From a checkpoint of a small transformer trained on Wikipedia.
Size: width 128, 4 heads of 32, MLP 448 SwiGLU, 4.71M parameters.
Architecture: RMSNorm before each block, rotary positions, no biases in attention or MLP, untied embeddings.
Training: a variant of Adam for these matrices, 119M tokens, 7251 steps.
Each number is 128 + 32 x the weight over the matrix's rms, rounded and kept within 0 to 255. Layers, rows and columns count from 0. Numbers have three digits each.

# gate: layer 7 MLP gate, 448x128, rms 0.132, rows 243-259, columns 0-127
# up: layer 7 MLP up, 448x128, rms 0.116, rows 243-258, columns 0-127
# down: layer 7 MLP down (transposed), 448x128, rms 0.107, rows 243-258, columns 0-127
gate243:108149129093065172142152120162193087120099110120133113188178147143099147171114161085089103088110156170149152079124102057092098163148131098098066105129157085143102072114104061095101086115129080128136125112067178091179122145077137161105138128145142140067126156168042160107096140139199118086116157092119193101098145111103102072126074166099143179075168160143104181131123160155131075135131
up243:139131124162089121123117089136120108140178081126093093109199112144105107087132157087119144164099116093169099115141118117180075087077086066116162135142169106103099150180181129040186174165176093137169160084108185107147168136160169164140095136110141116071110150107099060158161117113117173174032096072111192131148073126119089152140077091148075107135090099177085140108133095117120083118126
down243:126121140127190096092110098099144101208170069125101173172166122141097116139093106059125101135111132092168185169059169110111125123103151092143145104167131132102155133077129052149193096139132155136145116167144194072096086155113104167048142173142107103146151081119115091141105114105122146086104158162145147167154135123111074137098124140130105089167142172195056105221138184167172118159184
gate244:158175159106071131154096120179154138153103131144154126105124132153172120115081094150144101184141216140144156140156147077171106107105147135122111053092103112152161092124161106213114133170169124136130165149113097123148106124107144162104082147117147133104156171163154125154127140128107135085114121116136154102091062130111161140126176097137102164201147097111106112126188076129112117122126
up244:147099203124184174165094113130140084076124152126091092144076080127149105170132122129112097112095141172106068122082138174126125065139069127075124170095045118116129047125123129142171155120139122138154147131172161160093118141104183098162124114146077154108106142158136126119142153139112075111087123103110159122218103086084142062127106157155158109131098138064164090133140136113126151138170
down244:162109139184167121133076140095135183163124157109146098178122082126087120140142159098157104152135189204119087117163151156173135104099137124153151164175161084101095146107169076183116134142160071166135144164097070153163117153116105209145155140164114099149098119133152113109155120109114146177148090144099131110139132144073186147151148167155056085125142120091151125137102143049111191108125
gate245:164135137054077123131119112064125161111153147122137107090144132123116159175177150094139126083141157113108108000175152145091121175106155128123079106047147108105072104122156081155119113156116120132057107067133142168139165124132140167122106147132114038118144133185122150069115119105089107146126109163097118087135115131103111085138137179125118136091117127114175097040171125152136018146094
up245:118084087152201133110177131179177120118182140165127102111084137059123076119133152113137146104162137117071145171073122125135122116146075121113149116075065120150096089158105181145144142117103086103127190118116126073095158159098105142132134113101145179102107139118132081137100182156136170129159144133101097086138170096107119101132130100142146165174124133103183088153128159132043112125170
down245:137167135071204177083176130046105113101100138103089097117138173117137124131109104114145072105135194087087128097153139169132070146157135158094106136087128120100106117111145164134123136109086094114107143100158146212142176141133077181127061185072135097132155086123103162151118105145101099103177082133051121155115138127099120157105123089112140135095136095134187135171111137088036073108153
gate246:098126157110085117152126114093150088163159137107114152142115143172115182212124131119093132142132084089124093080184138096154120117125178102127104096132130136141119108138085111133088088103137120097090144122115120097111113186161107163143112050129128110086101112093081137146129151144128135137208142139136126134061130122093177177110124103131166196091067143193137101161182137138131114137115
up246:133104141166119147180142180097138097169109149136130128104166088124112120112073122169173097136200152143149145147147170073154110166118133148177132115146118118098121122092134117130146165154137131132184132102145197140122182109114122122121117109120159154173105156104138084118125113162121148094107115174136155173119115072154178067133132130204117121120152174118156175092150147145206128138135
down246:142064174100134155124098101133092145150118127168113135115185122077128148104141051157139099142133122100143060139124166107105138101073129113146154074103156149072096122160152102161131160145146163126091099129160094132137198112195130125089091134159102186174149102204141117089109141133110171157136173128103141115112170102090102120126144105107136092093091159104120132154119117137145122122111
gate247:161138147125144166121098102143132091122094184162165116089141179154146120109121161125069124107125189167089158118119116111127131119123125139095134089166133078077122037144091111201121074152130148100135164129141121176129094152147156203103129146125089129141139117149138123171126096134177067155149092173130190080089083090140156097076159131118128119115111166110160127156176141143116112115113
up247:124104107136093107084102078113157157123074105116073141119057128153147109110118140114157141105115085146109161124150134090169145183175142119152073182189158180179116147195179166096143149155155073155093082115181155095103151118105130087161134124162178132149166075117145146124110167052127187139120113089147172210091153152183129153183165123147123054117125116123107159105108190110132093163045
down247:115112113120099115098118086131187125182126187145061181191116112074133145153134097109108156168117087164112139154129176126091151167139074138120113097099106096104076089178082109113113124159116088087083094158143154073164099109131125109110162151151104116121122142129135092142090146165082161106086165119134179161099125170133062130153070129118251165111197138118156115119135144172162147199066
gate248:152158124123129142102141110140132094127142214153110096121074149138161117137084118149045111110083123138060083144152099099113126151127168175115091107099099116134126114097079161145175146155097148099086195146154125122129121144140086144122068103131122155138122119154124169115134152150094104187140148179119126156148161172119128159114103168153127136120122110126171155162142117144111092120050
up248:059129146149144120109096142161143104167123076185155104155118169135157083121130121105152145114152120120164172099151102073131148147144146094128130101135163140117184090187075106150124111071132087074070097106103085073133145138151150148130115150138107113143131105135122165111087097093156104102137085149126179116192141119183224146136150097111175147132124112155109144117087162156152121144088
down248:163104140114135172101112133133141098095089170128071094162094147150159127171100127138062091141112152149102161091142095116119127170140152121159156104130052156127142109180101187177132144111140145133114139148140157091122143133174120133094120116180120128171126110155106139161111162137137139021162124172147140139127124096098158161100097194139183127147159136151089070069114170131126165083123
gate249:099179083174135180078098083190095145135145121188136149145077124093188069149157093127093126198108132137127122153140144127152130112120136136123112161069134157123104125137137088098142113162099166111108091176118102174162152191194163098116100155097183147099151088129138120102086112102076139105112140107162105083130142115161073182131145137184189172115060062120161069132135090147114143165103
up249:155109105095145147067095156119141105135175074077142128148181073119150143153121144165117126194105093108189136072107098140105121105083081104178117075102117144128198124090147108092075125133128154191113118134171102141134111149107120143129145204135107088147123165182182158087122112102129157127194094119137133112099148116158115100130085096083094166069118151161181133170090133130120099172126
down249:145137093208087120076155100153154128127149130196119092105119133089159113131126158113143198117093106139110043123057110129115156086104123131152128079134101115124167093217107150063097127122104123142144172102168139145133138127125196147080112176115108110138083138102151109140118096092177149183160104127114112074148099183171149096142088112090197114140154145189120154101130148116133106113133
gate250:091077081115122166107065143174159094135120108121117148149085208101175145163121090152129124105167074161069147167123174074107086122144160162156111118134090124112186092124090095098100094120125149100099128111111100153177185196094156115143143134137132192119093125132136149119121133123119161136121130088159130068119094083162136128096095092155124110142157099155119110129103154101137131154092
up250:098151147112099058119140125096124144111082177130125108107091118141141182117187101061130155106111111059140079071154076121141135096148098099160114156158133099109102111105112112198169102083116112107103125083156119148172119141123179137128161082131104085113173121111150150101156129114110146079139134126106169140108065144092121112141139133115142102107115118118083162130180084167149097131161
down250:131114081134153127183112163135109118148141146061116154147101191111147141116156141142102000107114145162102136064141156094140117158113133182118104132140157141144139107107149151135129114093104161121099107118109145082183139193134153137106119140098186189123115193120147189124123114159149092127114117092132117116133131146151152108125114100161128151128100139145112129149115140105129119143115
gate251:147107152132130188154168097186141129117161103145121148121135102074142101149097135109173139191130072121106127115150158084126181104102078123082171116128137115132186128150116111158089120084083115106138200149109121145130161130105157113104133160110093119106135181151140125110098128141136125105063096118139140102136140126132088123113114143176165132155171138117147141146109180103108143122147
up251:121134113158129151142192089123157104166117151086146146144191138150145185156142087083084139115137130135120099109149140104144137103144192113173128160132122084133097157105143168164146152172191176102157114195141204063149143139154130101149110163112130156132111074117120089099139124119112167116185142172123079145172050063093144126103082147175094083138140084091187077112133118168066141090118
down251:174093090102122112147087093121114100103112109160129116144068057135133078130114134151057004097132112076148109113134204139105133102047140094111113082101103160103179134166129125104159084148109103149129112096128077149141142102167090156183161094138129184161130132101152116094128140151162133143081120110150139098161163157108125180106126113157117135071140132143099128127166136138125096046116
gate252:122141137152090144130092129144158078097171118060157151130153124083159091077106102115129149147099047087121134124110139068101106142128125084129165105171126116117098116085169106130078044123100153068102109110094105167146153140174148116112120180171120146107072127148093172130121159139157167095099142084099096142140078135113082154107164107204129101077066115144162159152116170167084114143072
up252:131109135115099032110094128104104132147205092103183131155095159121136146126174090113178159150084118085191124178131118137133140095125105102164194070164162187088087126122100197117142126167125114129123080099126117111129128135106092165185098138114100121106162063184135165126162162140114155116166119114129131156186122140159091193156118165166116167097143144147186146114077156134093102076112
down252:099176126158204180092158124144119148139145150155136152091082133170188122105143183164115136128106188161102146150136112110160179114095212112113081165120151119154191097115185084120136133109167084131147114100116179103146152139095112092132164133066095090135155128116158154146144139147126124173131113168120126120131159120125153105103128091143110112121179079084068084173069065122080170196123
gate253:135116107150088163093068128151100099121152132133083082101168185102125121048089103137118133144125071079118107103182169122109171126135145104163159113144105073144173114142118146168121144142105184153146095167118146099175173052152149159161106138177208126129162068089122116091131115107125163115109159142097088089116131091126118078164084151056173109105155144157191113144095105109085129147128
up253:132168094133110155110162150141086175113229138183159091145128101163144101156162179140178099090102163098094095127087180174180110109155174183121123160141123116177141118132135173121135165131142095039182134097124114128089099116137111174095032085194129168070200106153160124154109107189069147065059101206105124113110130134090142136102069089095143073138125138111148156080114141110120114153110
down253:103152075112160129078126090124114065200191113155101074063097152166151082115115190175142093108104122117049104106096070117132156126109125149087173133101147103159160123156156114143169196103118135100114070128151131101045166075149127147093089154136146092161062113137110163084149042148182151131122117174125067179079088140156134173125146112053162171156089157115171130146135111074097087133069
gate254:120121121171094155091079091169174092102133122112119149176149116084082056105208145113068114209115186158085073135147109159132139109146137134102167117127126102131166098147116139088163083107128080172109163106112116162095132119084073105129161122168159124138125186169087182141098091097148121130181103160137163146100066138155096121159111121144152206169115122143140162148141106148110107142083
up254:104119147139162138093141114157135124188189119146105109152138115150120158102129134046148131181142130118152122114136062148066118126110180108138130115094179206143160107089044118113099072113162163059050133023099132106162186168116163118156161099087116129132116187113164143065162165186151164166136087126113125095104149131089116156136082141149130168120148116112077116149190061161138164124159
down254:126093094154168135128109076134054136153115188112140083025131078197149101157113116129136226136153185152022134184149124153076154141173128140100132155166108153096135191144135115168121121102135160152130145149122144124175149149131108161102176168092154109089121115190130068192134144180117116119142062133140140201122160141145148127092105149093114143096114118113160204138181147093147091127199
gate255:154120113055147067051128091198095120155166167166124063136121115066141080099138129082157138175115122117095119143155080144099145174168138124113139082144148135134179113110164121138104080189155125166112134114151102167113165112107118110166184187103132135113140160119137084107176170135178132088169166122088082056125140116106139138106084138140149136062110117044160116155120161089094141121176
up255:236207167176155137095167072225080135139117109196090084142113065071141150125126137087221159119149158141126137171160114094137123157114120144125151159187182113134124153098120174124136146166107093162171149195163174179146103102114185124173098101133137131099083102148100067183164105142192089163146153101153104090123104160089072173123150188141111148126124165057104112148136129112112144127167
down255:078099160119101149149130142157221114120130129121165238076141193135121174120136121115061097109116096098097122137091166121153133083112077135128158138074129141142098150139097123108117173074110175068094088149105114072123117145134121125086095079084102052137131106163107118102087199130089106105077111124079162220125139110185184143139148083103101137145145113162078144143139107177146155200116
gate256:123191083120141145150103167153151130152144139158091107084151116163129085141118181166105112173128124113142098051103140092104118155132100159130133143141110081147151039160109116140058145124128114087137121117166134187107105122133095144046064094096157136158132149131125199153076160207119109116125127164130080071056162112116127145144181137108150166168136158131161136069138102078084072140101
up256:119084179152031118095089117148112154069145118180160172140157160105129175200150061095038138087092107074135145146138105104107118140116094090192173092121111127102142156061089160118107059125120108130113129119114160109143151234107188170111135123130094094156134126120127136133212133139102076109133098098138158101096136195145061113120129141177133106087132143173078132206135109170131165110190
down256:134131166126106094157142138128137152114079121199148113153140118136112101156140134140114112096157167140133030082124146094148129105108106113154085055080126135123105181088121157174091150136179091137141115193083076166176132108064141160121138165183102157135156048169154142158170104177100108201136115113130101138079141100140114083140148118150118048137113132124109193048074150082120059140050
gate257:127059146117173054032108144157134156093142174168106093166149168164094142092091100108086098157112146115120139117112163167041211125148144099079136103164140100124158123190227110159096149073110112159128155067135136157163132149162094053100136223161103111120185119123141087096153138107149130120084170097112133058090130176142140112123188138126180132137145122099160162092116142085118130136088
up257:228119059181026122118122097123128134172172115162157142173142119152095084133107102096194143090126096117143101130105162095135169173082138159114104186135161118158117157160081151134162148126125160141136140176091111115117165112142116148093072106180124112104095075163167058088122142130062206162194115119140099144151104149117116132101142112090124091157138171134124158143121121106139161160119
down257:146074117074086163073106096204167102100103177077123126072147147177179135157104089081108067120041078157159139089140131121094222173082096126073134160154138145155092125164111063159127118104120170080154154152118123099100116059141109110170092186137168141139128095138065092115133147102115135148137136131135126139104114125149177092126128126117107157176139183120151152142092082149140145090118
gate258:102104100092114171136162122116209133125152109114107073118073132140137148164114122115110114153108166157139111048196121105152124152175139125129114120159163088136131094146141139174168127104144193105074162140086145126166124154101154194146113168159093100101170079147141118130163165148099088112135158147102145155124065150130145197164128164129167100158117131118107173170195203078136034109099
up258:149172093116175139123112130184106108128104094122126176125096118132110080172123106183137123143178143092128116144134198071127063144161134144100155127091145122137149086130170152105115135182112047122140144086138101151137133133154166099125130130088150165127117100122077118151125118091140146120114118118147141088114197128130114091129148188161093151109086094111126098117063099125121170138101
down258:152111090100100136142101114152151098132105177161095139156151169176116104110139105168144002124148142151137086104174145090112094110167193123182129095080070101132138098114145126135178110143107088121126104099148161101130152147138155161096130122137091143138125050112067130135155124133156116182126134109140141087098106132150148162134157208174102125128091128138098152125141121126170135136111
gate259:116112173096156126117143135138112135151174100120142156080137143119180120083192138071111119185070048121083106137088091138107091152085174138110105157106113133101138101115160160134176068150084099084156127124119135182117127099149136178156122122164111129125125177098094084168134116147140117064215172119107184148152084144192156102164132138149174111107095178104146108117139122077187103136098